Weights of a small transformer language model: normalized queries and keys.
Each number is 128 + 24 x the weight over its row's rms, rounded and kept within 0 to 255. Layers, rows and columns count from 0. Numbers have three digits each. The size before them is the row's rms in percent of the matrix's.

# layer 3 attention value, 704x704, rms 0.112, rows 0-157, columns 264-351
094:126159046128132117139129134148161122135127121150080118124138125114124115123126127140125129146125128146123138127120113143130100118126140128135114110142058123130113096064168120124116117115120111103126085122128117136097100154156142112118133090167152143108109086127106
101:137164121101106114115157134145148140114121117114112072142118119133076115112125108129102152123101148066115135106118123090090098124158086117123118122137160132142083156171139060129111140110125159154126064127134082170145126126117165132115137126157112121109131101109127
101:129162115119132138145130116122132113125114112112136148109138137127130129107106137137121125141144135116144112103110071054149128091127147139178125135118098109109105093123145134110132122112135113148169140079097133117139160101122097122123117109133120152139127076121111
102:125117081139139128143134148143130102121134107140122159105151119113081157131107160109103156129133160135114129116127150130140134143108143136099117128129123149159151132203216144126156094106114158126132097074140145127136126134117153116118114150117127158093137122124155
107:134138151121163129122121117118169140132137119135095104158147142138160145140118154135180116118132174162121099081143165132124139142129127106129119127122104172152129146196124135115115141149139142111103104141099099090138142144136174111143098134104156142120134115105134
098:135160119163097126126139121105105127165121121103141127078111101093105126110129081141121109135170113121119127152119163097113112138130115154104114122135091110138190102162139130114123065115128159134154143135107159089180110113142145136122146143150141132141124141120145
101:144194167145141116124129143099129136111128096136183181129150118132141116116165143125110118131160129145091133127131121145111155113152154129112132134111126126121170147105129114115130181137127111112125162148178109157122159160141171145115118107100115127115129147159127
101:137102076118121134095143139125127110107144126147144139134135140159149131110161096115107185126118179137088098137107153133150123132127138133126118106115131151089091177111165094141128115110127140136124063151147131153141117117118146128116146132134117144138125085129102
105:103087098112100122101122115154053152158142129120112113175106121118140111180137128123149137127105081093147139141147128154167108125142137136216103132138134123138078137139090121139137125111137158128142102120103121094138089153169176115139134130151153138110119116121113
104:125100144171112139098102139125108122136124144155141084105112148139126139109158074121118058129132084112122145138167140110090086159176097143087119145112086085133116171087100096113118134128136134149112140180103112138154110133120135164151126108097126068140131104131123
098:122094082107151131110143139157133139147113107104159082114114118141085104170127093141140086091171116101160117146139146149135146115124103119168133107151180156145141134073165118093133097145132161106121150106120161124134183168134161135122113113153144104111132141131137
095:110134113146102117113133142151074104160128135074088156097102123113097147137159135119178122116106124137139135133129108152089084116108125124097104105114174088097069146103177107119161143161125126135134105194151131156162105126141130124139120111198128151169124142121138
099:127108201120142137145129115139113126135130127160178121158107111116110135141069104139147142124097126087138139142123073125139119115152090135130110136105136215133103098151176192129128170110100137120114085123137151144104134117146128130166149139129115144133126124161119
100:131104181137145137160100115110131122148131142133123143176100108147129134142118105118069085108117112105113122104154079142145133126124135110079139127145149123121146103136095118093139134125134101106138112159095115125105118156122140136118101095082124102123132136122151
100:127102119149102135108142132114116159085125156168096140127143127118152139124095105120178092108157147146143135113115130134144080143157140136161096140117161182148076126169133100124128087105145131159136105095101141164152122124147105135117112134185138139099130080124149
098:129161151146120121134143138131152149175097141118129097122133125121143139100081173111113140120129112145102140118093140134103146114128141142060118130146145140164175113136161067105137130118134132111143140127142187124122122137127188133117106103126161090141132146154136
096:136088217140110128142141148141133100128111144145159116129097094126145142096217112127121144128122100140152098149140129103111120111141182127153120135115137145120149188119123118075126112140149118152134111135112149185105156087119109083117116138094144118140103112121112
104:129117138149105145139109103132106157147135140148161105152134154121152133131056091129131105123100100122165128132142153098124150132154152125116141108132072156126085123155110149120097156116185108143146145112140119119122152134121135162119120094110150116163114145171116
096:113152147134152138137133113106083143120129124135161177116127114086114114137111138144111132131123071144126133097102115104102119122156073122144110130123099138112123146131115153154154117117106128118147142124097068115122143129137158135143132128094155112131133132113124
099:129138135110134114122152126118114137152130117124143091125124121170131133103161107108097177137104167143120132095142137121112161117160165125135130118130087153147148115198113168124140155129122130118098094101154127177132101129102137106132173131178092123141136084134144
098:130143073122132136121148123128159106130113120141124163143112109170104119139118153112114156145112170152120140103131125106118135116137118121120108117154165078157088131080130161173112155155133105132116161122104103131124116135102137164143111115109137094118142140112128
098:133126103134143126121100124173150135143128152139126098121119113103106146141183172128113157125118050123127129159112111140101100134102089137191117124122153052148120103159153142135165117111151136144130117126142140112156104136128118103143142112101124144116117166113142
096:135098135146155125137131131131125112137143111130106140132097136085132146086138175142104131129122123117126143091178115152130105108148118107081149130131099108109110140114134128141123161120129102144133145153126135111109144154118104127157144110097150133124139160121102
090:121179166132149133141118129168103118112134125145117140140106124132098143084164152140127129140134084115103151151121160081105127093115151133093116126102110143092126107128152102140131111114100157162138136116108107115156124125133079122131124144183115164126128146134129
097:122128105138107133132126114145145123157139137113179056135119123110108114108115171131127140124121131151146130141120164117112187068118112137208142109105141142132175136127135149155139133137114150149120091155124113153158130133126130158110128107090139097160148119128127
103:131141077127109153142122125109143113092127148155173101112128139122138120133109137134107131122129154107135135177142126134138138135165150124164146095111158128116130134108130068135116175120129101138115110092119140150118148123133155105137124147162145143136128113122107
098:112125094117132140060105127086123138107134118134138137145148121144133139101153128138098165143139155111132130086143168096099109140124169140145123118122159108134123129084176155129136137098147105109120131173104151156129141157131110154144111128157133102117127165143121
102:125109140123138114120114109155158114150127151134184160127138120120132107114162111122120097122122140129137155121135124150162119122117160136140124133140089102108144090096046144177126147137111139104152127160057142164153088110153110147130145141151180095141134111141143
097:146116094115105119100129128128133123120134127153147129121141132113139118104191148137097093141166116149137115155143130142117155128121105127092107137149164140166156124055103059127121090114140126140118110123106082139108098098139188147131088115119130111127144198128104
101:145105125119133118117146147118134133157120118133083183143132136100096154130100169112139096101107122172122119111106086139166164132113108131139122114140207133129105111146162109140123078154098129159133113100110133089142122098105093134126130142160177120134135165123120
101:172163109121135121115141136104133122097142120169106108120130133142123144125138117118111159132124132122127142138160109135107189103139112129126120140143145151165123149097103169122112184118107119123085176154119110107135102170147160124134138128134097163103130170141122
096:142133113099135124104105134138162125143151115132116144124155151122138123167120101127099136116147177119118139110121139145125163140130162111120104133125161157093122127113095134124102135148166119135115112052187121132115130109121143128144136133114089130145138117139107
098:141175161136107132131141126128180132141106137111172117147112143088161133095179136136131084093125129144113129116152094114120115125132124152109118124114129100174129118134168127098148121139133125104146167114117146138153162188146128104129140139110113153095126116118119
094:144162103116142126137106142120101121123127140138125144122137132149137158091128185130107110147119162110139135141138085124131164117129119150079150147127166125111097119156130083166135141108132124171116109108169146125161130116103127077122132129154107132120121130139132
094:171166126127116130139134134095152116113104157136162087119142149101155140108138127106123144105142162106145107121178161138124076125131100122135117116123060130078131136084123181124138097136144117129157154126102118147135095098128130108141109118152121101127107084144129
096:125113114134143113159139122172141130129138136120126103114124128134166105149144088150132172110114093204127129118147151133145089109139136112130154143136111173089167094073116091140113108156113158135114134116084084140137093110139088105123115158156092112118134102132153
093:131166124109119129146123145100109135121153098115102138152129136137112115109140090126127152131134124142136158139123169131124095107125138144109118147125119162133165157092166119154128121081121139141125125203107160082106125156123157150135123128142109116141137101122118
099:104101111098164126103168127108120130099117142143130157156101140071157156117146081141121122135150112107143100081115097149125131124110100129081108130115140157135101103118101106146116129143138149121140102160062127153146154137139085124145114159134163109158131152114134
100:153107128158126112136106124125120132143141117114132135127157142131155133119087136135128081146105127096116142112124146115122147119106135118150107105124094123151157127168106144155133138118084115133141115131147146140172126150126153137118130129128133125120146160155129
101:088151147149121132152125115129100104140149110101123121130154115096137117144123117128160095101123131112164133126145142095098132147116139141124124120128096132097134135156121153101119206094123139133147169152097129139124119159152123106135140122104081127137114109081117
100:135142100107114107120143110127132136095142116122165096093126117148128132167118175140170158132100121138137135139132189114132091102111113126163129129124146081144181137145131076108119154113113133114130093130131131131130138113120129131105120108104124105130143075106112
096:121110087098141120158112129116119123091144136125104124121121118122152125183145079133150147138110171165125103130160107119111114103123158126117107106115128113138108134111117127105158085171116130135127143137103155101110096126119106122133140128140071104155142107158106
103:124140098124149139120143154122112111149117127154100143125134117140133115154147139137130145141114122148102119097135113109063125126122111134114154136124073127122137157136127070072116087113133132150149122095129165133122128121126136103099113123077121142097130138134130
101:125204183119119134129150134119085116130129130134150062149100173181136127109122111124130129113131128122159113129120137118137107118152087130101146152127137132131129148142127130141127156099113127137147074152154172130142149129139167133125109123154125140161120141119142
105:133113152148101121115141134124131139114146110114094160136139135115123135099172098139094198114156116100118127120126178122129097151110120125133142122128106120103128153056086161132093112105129136138137154173117102119123158144142121108115137092130108116137130121118107
097:112137094135135124132111130116087145178132130126110191151117150184139099144062114138130097111127142151170146117133152105108153088120156120129124110127152113130111115072115131127108122116138126144128138118185129106133111135137171113137131145140140138111134156114098
096:125115068126136137135120140129121145137136137129127199130162128156154116125159090129104112115149074151124111127091121120117150121069150116109148117118067133125143136122070158110119143108130097125137099136054097133150158145139090157137111101096157121139119138131135
103:100093118135140126141132122124114123162123116130162108146122140149136139141080099128099115131107054151125124119139148177115132119122173114091138146122089170130146182129102166124130189191144115110114120168137138142139125091134137094143125148081135154140126120136132
098:102097162123093093149123103128105141137119151124134105117088112110176129132124158132117139102136101152138134130143092139133125109093143118175090152092132117145123114131106113102146171144152144140134173126126113138158147109121076098127091133156138143137123109126157
093:108125182133126131171111104102080128180119137113121129114144157110137146149084129122125130126123107124099139111142096131126110116129186140193119121105116137095157116126113152121136103129135141145131095131176145137178128095147176142117141108144115120127120136147117
099:145152158136127129126134127135133114088120129125172116144132145131121129141213154121127131124105099131157126142109115128113089154106129139115115147123097121136133164077077132137143151116136135107100083158093111086134131113124129094124111114119133127125125112147124
102:131069167108121128143131168175137136126113115122142076100164112145127111123176092109164087153126141091140118149162113166158151125124120107153129128129134134143075121181105171133114081158119131128135158126169121145141104134149134130139125089149140114104117173104108
094:132108167097122126103128168106120132146147134148200070131119120160127125090114122128120145141171135077130148141113135120104150134115160117139120145132129129063124107115128124130152094150121119154121137099104137201082153121106149094123123142090116152095145114115109
098:093101099116123132123136112123138120140141115129148157100114158142135129162169103140080154128119131153127117092157126125143146111139138117133100133172096093122128133101146125122113084114132128122152151113135136064164132134139087178132143164193150089130108112149128
096:121137122127094132111128155126125123123121102098161147108154118166148127150121086133100110120075089124132158117123120137112125141082137124097138115147139111112126103117133099122132149123144116147138164136101104093120136167126147123132111105142106107118137158148106
096:110097093130111137095126113144127135133115118143133039146114092165143121135065161135120127133119127076132105178145101098167145136102162115081133126154173140092139142102163095123108159112163125113137096144143122102156108104074131141109135123089091142149108107153145
097:129114143146134136141113124121131130151120114136114141137132153113095119133132123124135110140128077125128148101120114107082149118109116142169143161119106103097152151167134092150159118104139134148146112139112154152092133093139138110142148130162127126141130158132129
097:143116070148129129126119125112166122154124126115119112163145146191144125103116125118078097110114160195143104137135133105145127143167135142105125115108093114070149122179104124124135135118154111106138120175103136129096129120130162142124141127108104141148131140112137
094:134160098098123112130135137124125105125130145126121115146136093161139107131146094119118185122133135146164144104140114129125116147126092139102127089153111108137075141128138086119116093110126147112126131108164165110148100142120104097130120148126115123150128120140125
099:168104090115116125097109129108140126125126111134143125091143160147123147114087171108101184150165158073108127122151117111077128139125127131129127140136077103109112129103116173122121165115137116140121164078119139093147089143127121130158136121085086139128116147095140
105:150156155151147128149135093131140117147122127126151156098146075174148138151135095148147104142131083140115121136142127134137157116120126118091149143117089130107109126121126180125121078122115142124150162158125141125140138119134107108123141105104191125128135075108140
098:126113138145082128143140124163188121152132120148105141112140108110113103092148131129160115116094126113141165168094139126135123125107146133101098124109163118075154121145123113106124087152137141133137115069125147140164139087117135095123136105175123129129122133111136
099:145180135148112150115106122156150131136113135096129185138138122170100121106134131139149125129152087158135121143141114143111119101141115134158162170130101102186103105122116130107133093096144123104155131158107130162175128134157111130121105137097111107169111151084117
102:095096136142132133135141139149109136136135122125129187100095099089121118119161122136166134124147069128101137143140138098114136144120176128113132147122133120161182127127144146109147206116120118116111133100080143121127139194127154134122121105109086088109127173131146
091:130134088104123125117121114139159110117136125113126099185184096142138122111131158116104177151114168127133118124124130089143111125135116132140123118126102118189145161148135150135103155118122128130108175099138091130090116070102156124142116090170110153147121118120129
103:158111152123117115128118107123144119101136109150075123133141137167112107111127183132128166128125134106098137137121123129150099122147163136163141153154099132099118101096124080129135138093121136114142154114137109110148115075109131124120105122052117126100132110153132
104:119134058116159139128124140128138110113133129126115207101154170123107150152126125113131157143147125114117111153122105120124163125152073148152128157144120111142140153120152175147153145148118136117115101112146134124116163153163163113110121132144119151116115131118145
101:122162129104147117127136142138136134137127145126113106112125154132137129155059105121137126131119140136111100137132145110115120117131124127157184139142156117185131153142164156151110142133138129163120166118155183127135132186116171131142099132122128100157128061122130
097:140096140084120120139135136137126136130123161132123121129145166154106134109205101129112114131112070110151130134118156112127102129121088135108154117105153174123120124127132114143145131117138114122129114113091114150143112093126139128129134128135160140144126140129162
099:131134129136168120105138150136142145129124146150090186158141141109119115129179169133067113133135159143145146154128133125160156140111167121121153152142126111207118098164117118109112114126123108155151129122138139140128155134137124128138105147147153142155114133142140
093:113099115118165130106122152122145134102122114124095139118102126156134116159084142134112113144143176120113106103121124118174124120119167115135137150129118138113158110116133136120112122132114140150109127086129136107122119103123153155140115095157136129123143099125140
097:125112107119136130101153150128116116118118140120084195108139148128140118169170078133165108122080190214119138168120123096064105122117175122178143123115167109106155140143159187121115172120127154131100106105099140156134154088107122129136092139153067127175142116116129
097:106183178134129131121123132126124139155144126129137083125086129087162139165064156123132126126155151102105137139115140085139190122156152116109116111146158145179147096161128157126125183149136129103145125115148109160097147111099109141116091150092094139138136165134141
098:145112177128107120143132139130134131125134123122099156180082099116136141144138149145083074125106139132158118155139136130124123150157122129073130155140140109107151134087087093096105116150132110140165126114101124166119132138141107121128135105073148150107130102139142
094:106122112153068123129142136142138141168120113146131138139100131092147122095107119136135099118153043081110144165149105161128161129135088124091096106129110125167090145113116135116130092141151137125135122149168159144131147149121135116117122101116074116113124076150115
098:154094107137122109128113153118128145149129155144085135128128101112133120190162139145081139114104131093112121091157121125161162156080183130155106095131118152135104101122113120117110122111133112172103160126112114126165139095130111141127095126128090130132131119151112
101:154134068171133124152127139124143110149140126147106105118174125102115129131143117120185059140152144091094123154110118101124109150158159140130140169142113140154101120110051107127134103125120116125109137088140133155144120118113137130124129121083113114148144120137113
100:157114173124156131118121136133155124105110130106099106134122110183131150102129080120141139132111114132124097135126131136123068135102168112112113146112091200101094132153144136140159141126124113130138166174126126117144140114133130137130139139150132113141130096128140
106:089129064126119146134137114112130106119134131134153154105117141120093125087107100121195102131151135108145117141107146097155131138151126123149117122102133171067125139168120124127117088134136145152129140100114104121168126147130111140126126160136133111126130128148129
103:139110091124098121121119116138128134107131119153120098134126134125128141137187121136127140115126079132126106134105130111128105161146116116145112145105142115072146118069120150117123117121101100141155114098136129102133139130111103116131113142162162143109107167151137
096:116135096124113117135124128108088125123137126110139121082103121124127109135060126125163167131120094153115137145109102116076173139108152133175087098127120053089116139132146066142119162138129124103131147129102151130146120144129118107138147134109147131147120106119135
097:108116091127098120086134133137115130127125116144099171146115129145111133141158148142157173133166157107109135114140080112068156144113143139188134124128158110136159189140154113157150183121132123130130112075089132114134070147121098109117140089109116106171129122117139
106:138132075154131128117108120144104133136133129117091103128135097142099132123127179127134118114114066175120132117114111146129161121131102115190172112166123125098123092130126096134090146134104127136133133160111126160108123132143124170114115122120108125129131167115118
099:136108145161138116130123140123124136125132129099110230111129165079130133140109124120138103113116085191120135125127135087130135138168136133172148117127138136122141125113132146123128121135139113125135121092086157154123077154164075118141119122146115126123127164115129
103:116114090138122121137120144125135132098128117132105177107156138078120110087118129122120105121113137105106103156109155124115117143129069114122109136130155131077132098127140165135123087121123118137096112124097141172118138147124119131117132140145140092112134115127123
101:137139148145091112114137141109152121153136120139125146137128122094123157112130194127090130110112142146115122127108163104155172137137095126124127122121142177110145105074142115104113123142129122123120154162141122130147140114134136122139120142125131118119128109134156
101:118099090143123121129129159150111137134136131103162134138124094121130152147080091102109132119139170107153146151156146104117097146132134122109129118098120092108098122157154184154121152126129137134111117111165144133119125154132125123135138070111120102147127127131128
093:132128110144131141124125113151124129131128132104144120129145145102144159167093157121126150140108095086149134120098121122073176114125172124169128115113116081147130131117157098111135129114149146159110114114101158155145106106159179111145142115059126091115113138128152
105:122095143115119145117127113110135126139129140132111194132125122162148121154154111137068113106152122119153127152126123149190158119132112148077119153105125170116143131132154169126122116124108140134116126179143116160169104184136148122125117112183135147139148135128107
098:111092098122112121115120116137131142141111118120125177100156135070143135130089101123130147126155165178096127148107098100113119119158093153110118122127130111107171166158137197118136147146115129132114081152143125132147132095097106106114123135149124104112140112103124
102:108161100135134136124121116122110143135125152171139171118112134155119139145078138150114118122145147124118147125138139135156209130129117114114117136161128139142124138095114105107109110120121118117131179072184142091116122134125155118116083149138111102132146129145138
101:116119106092140125134123132153171110131128134112179143118140092129104129131031133112118161133083121130153122139135152141139123111123128108128133095122117136105127148118166146125125104128123138115107092174132127159092114087128106121129153115115127152139125083115141
111:127146143116113134146128133134096139133127129134143115145123162131146117149195078113131122140113091143133126143107125123136113135100145125119151118118164138159092159165135135141137145149145127118118150103112123126137118167139130132132153150133138151172123132112131
098:162162066082121141118105133115116112139125135152122130138149113117093131133174117119112142131143139141126106132135151183118124136113139133123115124096149118136096163138135144164168107145128076129147111119151150104147140072134162154131123136140133138089121138135128
101:096141041149123132151137113118145138130118145128136134113120111109147119126155194148129064122165165127127127094117100111121210127153192118149107116142125163102151117054062123080123120140119116099128139134112116110132121128138109104098092160091136108094149139145118
099:122146119124123114127126113124090147130149118135146092129119157155117147113115145124171174121117113149110132121126137099158125120080092132149111125154191191134109166129113083147116131132120123149146089126167095114125119114143112142115164124167137139135132126147117
097:107122152106122132122122128123095133121130120120140104139092147180147142111103109115166121113108130131083130120109093104041132121092089133148132127123108121134110136131191097129147211130123138103135120114086139119102105103128135149126123119098143138120125082142140
099:115121074141130106121113113131112129139124132116131166121152139129128131175096165133078158116138129105103141094114105145107125153115138109128137114140086072079099130095086148095125137137121116112123063122102092124138111110102110135138122139179133111094130120114142
099:118114090125117114099126125149102123108115123116135108105110109177127115185087111131141097142132157096107132141143137148113141126099128126183094112130148105083137135094118194099118149118130129137133133115135112108110121159099146152109137106118071124143103139156101
105:130145112134099114134103146116135147162119144126131181125170107130128111142174123145102145136122130120128118112151119186108154130149128140124137094108193141107120181146150154130138148128146157129106130092159131108109166122124104131131121144153123109168127135160107
097:110145151140151129140140110098109128126096142109113188113152138117152145118106113139190153141165132120129119129115127127095133132111105129131115105132173116147150158133151187121122151125148147149135144110099170144109137116107114126123146136085180120104136133121132
098:125123202158121128144126153149123117136144137131124117144100141051114108137088150121144114140128172109120128140122166129101146126127149140134134110113188108157117079161128126136099140092133131105129141122185143122095118099128111107157111120123156138154132125125119
104:137108114134135141122137126135129138098106105115095130147136109145124118126056074136129182147114119156156124129119137121139106141128173116138141121128137134122118160130133117114146149117097112114140153165125167098138138134143138127133122117120140113103119143121148
100:121131106125143139114146127165128112147119142138191093128145142142124142169102117118142222127120098108140157117136133111090110105123130138146183123130097182142109109175143103131133147135125114096118130134135187165129108133121130140108138101116139136125117117129138
111:139116148143120135121115125137123152116129142138143080129146095137136111135158127115143207140145064089145110124118092121167182122143091126151125128141180102118115150064078124114123121108140121155128138127137102102133159116129123137130095141079113128136130160148134
103:141121107130135141136099156144146120155149104171103137139165122155120121120127142127111099117153130130113115119146113135175195137117131138150127142117094122151186133189151136116123095129100111120123119141192163117138102143117148147132063102124090127131132123158131
097:136103166123121137126128132128121123135131132128103178143124146124120127092076107150164153109123113181115139148133113135157128116141104143114127159115176162086133131113174164129144167125149122121140112117130110130124141139170102151124145122140177145143142133113116
097:125103108138128127128142128138128130143135113144110121141159129114105105152156131127097149130129151122142139130144109149109131126135095126099152126152170150148166172108157128132133088149091134115129122122186136152163149154108147129164091115138092124119125147118154
096:146153142129152142122115123125144124131108135121124117139165076117108125139121128138123137125082125120140130126136135157187116114129129130073097120145150116133142091165070106111129074156118103122141138134112100159115142102143143151137146171124095112111108114158149
099:134120116130157136109112129125128125112132125118085098134121118095176119095148111142108115138119166117128121071127125127131121117114106112149105145119148160138121160106126091123147110141148112163145133168104090114123114143113124125125110127159111134100123149132121
098:117082115125120146151127114147102144164141144140103051125150118173103115161083137129150126102138103138118130106129133116145118129142173138127086135123096165073156110133117103078134126111123101119127146126144109119122170096123146132110138143096158155102106114131137
108:116121150115135122116131143111132146117133115166156072110152127112161125147195084127046119131149170062107123113100098130141136131123143131120122119125170096152127162090124162141155130138131118136113094118141129105122132104129103116142154143164094114166126208158118
099:141088141142093114135124122108142139152138141155129112140128138101113111020152116144121185144095098118133130155123108152131176132119092115125155137137116127151175107073134119118139074145128121113144155145119103107129123113140143156129088132151143142107127133146138
106:124116181106135117141127151144140128138149108097134130136122108129097138160163160131121133116124079149132139109110116143147153155109119128137123137109124121142131145157166103124134086130139102141124131106147152110134125122141115107142151127111144119134140112120121
104:103144083106120121150134114108151138132118130123147117130111133171137128131165114153098110141124076068104131084123134096167140133136143113105146095119138077103082114086143149105132074138117135145152139101141115153116143162102073128121140127118090141105118145145126
100:109145098092128128129122157140147137164140141126151100132103128084141118177104172131099091142141147160137155140144144125128162120158069112151149112121110104137152135127164068180131057121157137110117106102161145145106111165147098103123129142091127122124122164133134
097:146123192152162131148116140102120134108128115148127159144113116095134129137158144118142179129124172133139121133125093121113102155155130130153124121131128124131183145107097183103135140149123127113121133123114167123160147116137136122122108123125127112104135155111110
096:143105142148137135143128115142125131111122151163139155111118152123100123085125105122136106123082139114117106123149159107125130127116147107153139141102094115143117138114093138128120111140149131158144131159114080157140122154130108100134078127123151138161106109143129
097:129124087107116121124132127128124129149108126083118150121117159163130146115116109124138089121135083127126156128126121113129132138113139121120115120110146122140147154154138131126145095160135154133109156132138141166110166142127149158125155110160103136137125165124138
088:119087116128114121133130147150143134141118132136111131091161156107113134114184123133200128117155147105145135110133141119137134111114125114127114111142109115115092065109116139128124123122115123129132160116116144139157145107125140094132144126170154137093128130161136
099:118165119139147135149142134151139131119133107108121114134103148142093139120066097110135104132136120090133121114141170130088118149130079140153146150152187133121120124170157134145119120101122133139111126113108116180097127147126118121144131113102102086114123118114129
091:105113112119109106125136147133133132134139132107165182122147119119128136164082055106125115116115146120151132120155150149138120110098111124125124154125105120201116193138093136120113121127121152121126116102144108153143155154104132099112118105171066131101104071111129
100:101106138143116152103101130108104120172117123098141129133133122111145119113114102131062146139142106083116136113118117126130143157148113129162182128128120127081154164154157114128122139125137126104139106142109124101122087159112113137127107112114100102168122156138117
100:116166142129136118118159112126115137109131139147082072122125116161144107177027105143157181144151158136111139123122132123125126117111175113137114111161143186149141149148139074143137150140114139133142123113126130136116132115134167136115119154080176141108151125133126
102:138157217141104120144134155120133114144122132146091118124099113136128110106146100135145155141109055138157132126137110161114154116132141141114089133126133137145132131136094105109138125115139141120115163105167110131142143115141119151124160115123136137090128115106115
098:150106133112107132131142140108137144112121122168115134148166100157140114083192112136074137136133166158121136097130132113143115126149123136097095152126107145153147151096133145095114121128133120134129171088120140142127121150114105134140116085095140141109116139134122
104:133117171117149129139145116130144132100117104122137058135139149138127104163071070113139092132138090075125117107117157117139135117137136120168117124159155173112088174128150155155156108125104156131098140142130068141134144156127148138151144115154161110121128117146109
094:143119136119128102123165136132146145115146131136095155128069178110148129077122084146158072140132002180127131160127167119130143138134098132116150139138184143140129102115119133126113141119140133131122144161120123121113141163131110110139134146111117126143117149134106
115:137078104116118137154128130081131125145111159126160116123098138111128129128107136131116147138113159138152106120138136145093138107152125139153143131127101162088123123127139126163118110136108156142123101101079071132124102120134134126136127120178126145140131176115118
116:103183144107121116109136123137152125130137122110136162114121101138102123121210140123121169131134135135126103143149109138128113101109103131108134133109063099135164204171163148100121159163143116147138166108131163140101086135119143114129116139115159122137127185102126
111:128136119142132115122136146137111137111134160137069075149110145142148144147128134116148127139132154151140127118117112136146133131129109126155135128105143181142107145131110128145114128158137137116104171111137161127127117112111158142124104140097143122133145166144121
113:175170149152139133095133103153087135113120118126111083103150113101135119145093156111083100117147171158131126105188165159088127137108152120086156123138179136128141123107118220136100114157126126107149161084088126122120117130119162138136117130125183150146127144165130
115:118130109137158116120133130084116118152128138105164114121135106138135129125134178107150086130131166152119125169102125141134154118115139134105145096133112169179179172092116150131126083126112116121116115175184115127106119160127130131117138127153126144128125169132138
117:127163120133143126137145126170122116132144152148148114170113103144125138095132112127126081137145098167160125117111130163128144133135163131053086082133137137143140109154123109136137130093125129120130129192115201086103161121124122107119129083107151100126150130106110
114:138171141138096125160099175107122120148123142126128142098121119152120145158128061116144102112118187100138123120088150131140135082117145156104115132130132149115171148109143117111154077094127115143106105147128124191164106142110110145115125135166137142110128137110121
113:118122132134101133128137118125096134122111135120164083144139098136145137139103171135145126127130157122119121132133064133132139179144147133121107106128139099119145112128139124130135171137131138144117069142097130153122104099108112107122127130102130126126129135164127
116:147112132124141129111123137120117135107145126157185122085121117167097140175120145147124125133120144081119132110121072144116108103097180144137132156116169097129152142056145131096146141083138130125159096123129114091101159126134160122138100104124155133122121125113132
119:117130091128125128133113140093125123129144123116127114121145115107143142109117073122146085130152125101133125158143119147142140109125138147114116114131112129079167102118155108135163116111133108130139157123099136062138084093152113112138138121102138137112121182099130
114:111130097082121115150144132157079134122132114112135200116138126172134158134155133142144117131131138160104154143109110117121119121162137145144126130139084042115152155098139110097135167154156110109150128102191115137108141096125095125111115141120120108133128124126131
117:152196118120129105135140120170112128121133114117150163127141148137100128113171134138129125135157155105106117189140114118136111132137180122067124134110160164124050106134133119100116143122124121128125108138122154147149149148137105159124107100138140117146116103117130
112:123145175133125122174104145120160139144134125115205135163137121093125137132136151163099082136150129180146133140101067111157160143159126105133125114128116140161156120063119137137119129155128108111133128120159125146131182176133107116119160118142163113150134142154125
112:135131151110136105096134142119132122118117150141136093140123131101090122133163165140112138141117100175145147126130122097116156112117131118105130138133137114112148162148193094123136156120112129102143111071137130101098106091111086174114114105137143112154133159109142
114:136143103141138133138123105153121123155129154084120083144123108128145120151157165143121118145131131119147128177099158122118111100111173123174119124108167092095139159118097126119129152127103111120138152146110104131140174113115167122134140127109113123157127135109117
118:122128124144119150108133129136133134144121133131097127110118112144104137130073185122139160113083121133147131158123100148063112169135114129124131143118144151162167152101077114130101117137139119120117132129103111106183113137110118099132110119097119133133132152168113
114:119148135133148128115148138115111130098137115125131108160109118155137122135169167111119136127135127138106113145155164093121147144160108111103129148109140149122111133141147135149097127136119148137131097110072141093120128077120155120129122151138130137117147180134133
113:114141179146164138133146121139122137131135150151129122114099110105127131115083131124149162115132053144138139088141113127136132159127092120125113079130071120096113093153107131155125065143119123097144113046193135107117104124105164104132127142138142125141137114150128
115:144151185158117112105128143125119122111125146131115078153140149127126105135169190135131070126151148108110125135104088153114128130152107128097157146115120137167089111083084115173128136121097133144115146129098121110144134163158171090129109097124085096138140115140128
113:129119118115149127076127114085156135144123131130120135118124130088117137107087115128148108122105091171124133111120123131145112120123148123137131119082116150169082125160120162142123072141119126135144117182137150126107110098142134109133144127163119115151121145097116
117:133139119101121136129137117131135089138127109119131114145121130158142157120171124138123166125171132116135128128094098131135132140122117138080114159116102122183158080100159140105164092149112128127125100102178048164179147114117136114119134166140129103131132172156114
111:117124116161111128129122127120102110162142110133103168134124118122134123112135138143129123126108120098083136144129105103127149161135097114130131142148154125151147121118195157139125186140129136128135119097166122120134123081108126140157104132133150143112138172124131
114:140117157110132127144156108123108125135129128106139135132135120097155142104138077119100162120148140149103119121125095126119135115133159152092103117136132119145132168146105163109117154128131109122124119148145104104162123123131179129121133088100112123116117125125131
118:129117132102144109132111124157122128137124137134129114143155130204101113128131135140121116133144147108150143125169111139136130134093143130163115170126130098113114103181149101138138118126126118095130096127126142134126155073130132121122150121140143138133116098124107
116:141139077115119136112105100116095131137112132112171040120107164132137136113141091110161151111144107105169108184113130134129137157151163133113163127107134115168105110144110153095129172098124150134135134150166126168126105103127167147125116137145153121143120169123133
112:129133139169123127133117141109074143131116114134111136105118118123107137133100096148163129154138132104167131104135112116114180145122139120111120124133146118169149156131150133152129130148129131119129158102141185097130120092111134128116137096121111153117132100094127
116:130172146118114149117120129127140122098131143115151069169100086122118148135180154116153105118119148161158123147154143128118140107103135129088133153127100107092130135171146136143128157116136138127124178156128100136147089104104119104113121133117150128138113148136147
114:129084138128096130129129137175141145151153104146143137136149128110163130077149156124115143128130138104133133160120201169133139176139144141138135124125065157122139116135073132090110147150140150130128108142105165128133112101135184156121132122122113128140122122127129
116:151139114122144142121125114143103104098142137131143119098149109152127151107119179127103105138131139158145137164115140142133109122114091141129124150126088149080085096132117190126158134148151134155139106113078125117149122100112118132131116106142047143132104156112115
110:128150098112162127128141147133137136158126133123151145170174102134170131097121133131106095125143102119091100139116117105093139130164106119092134143135134114055080140125085096083110206119147118100103122103131109129141156146150140096107113124132116125108137114138108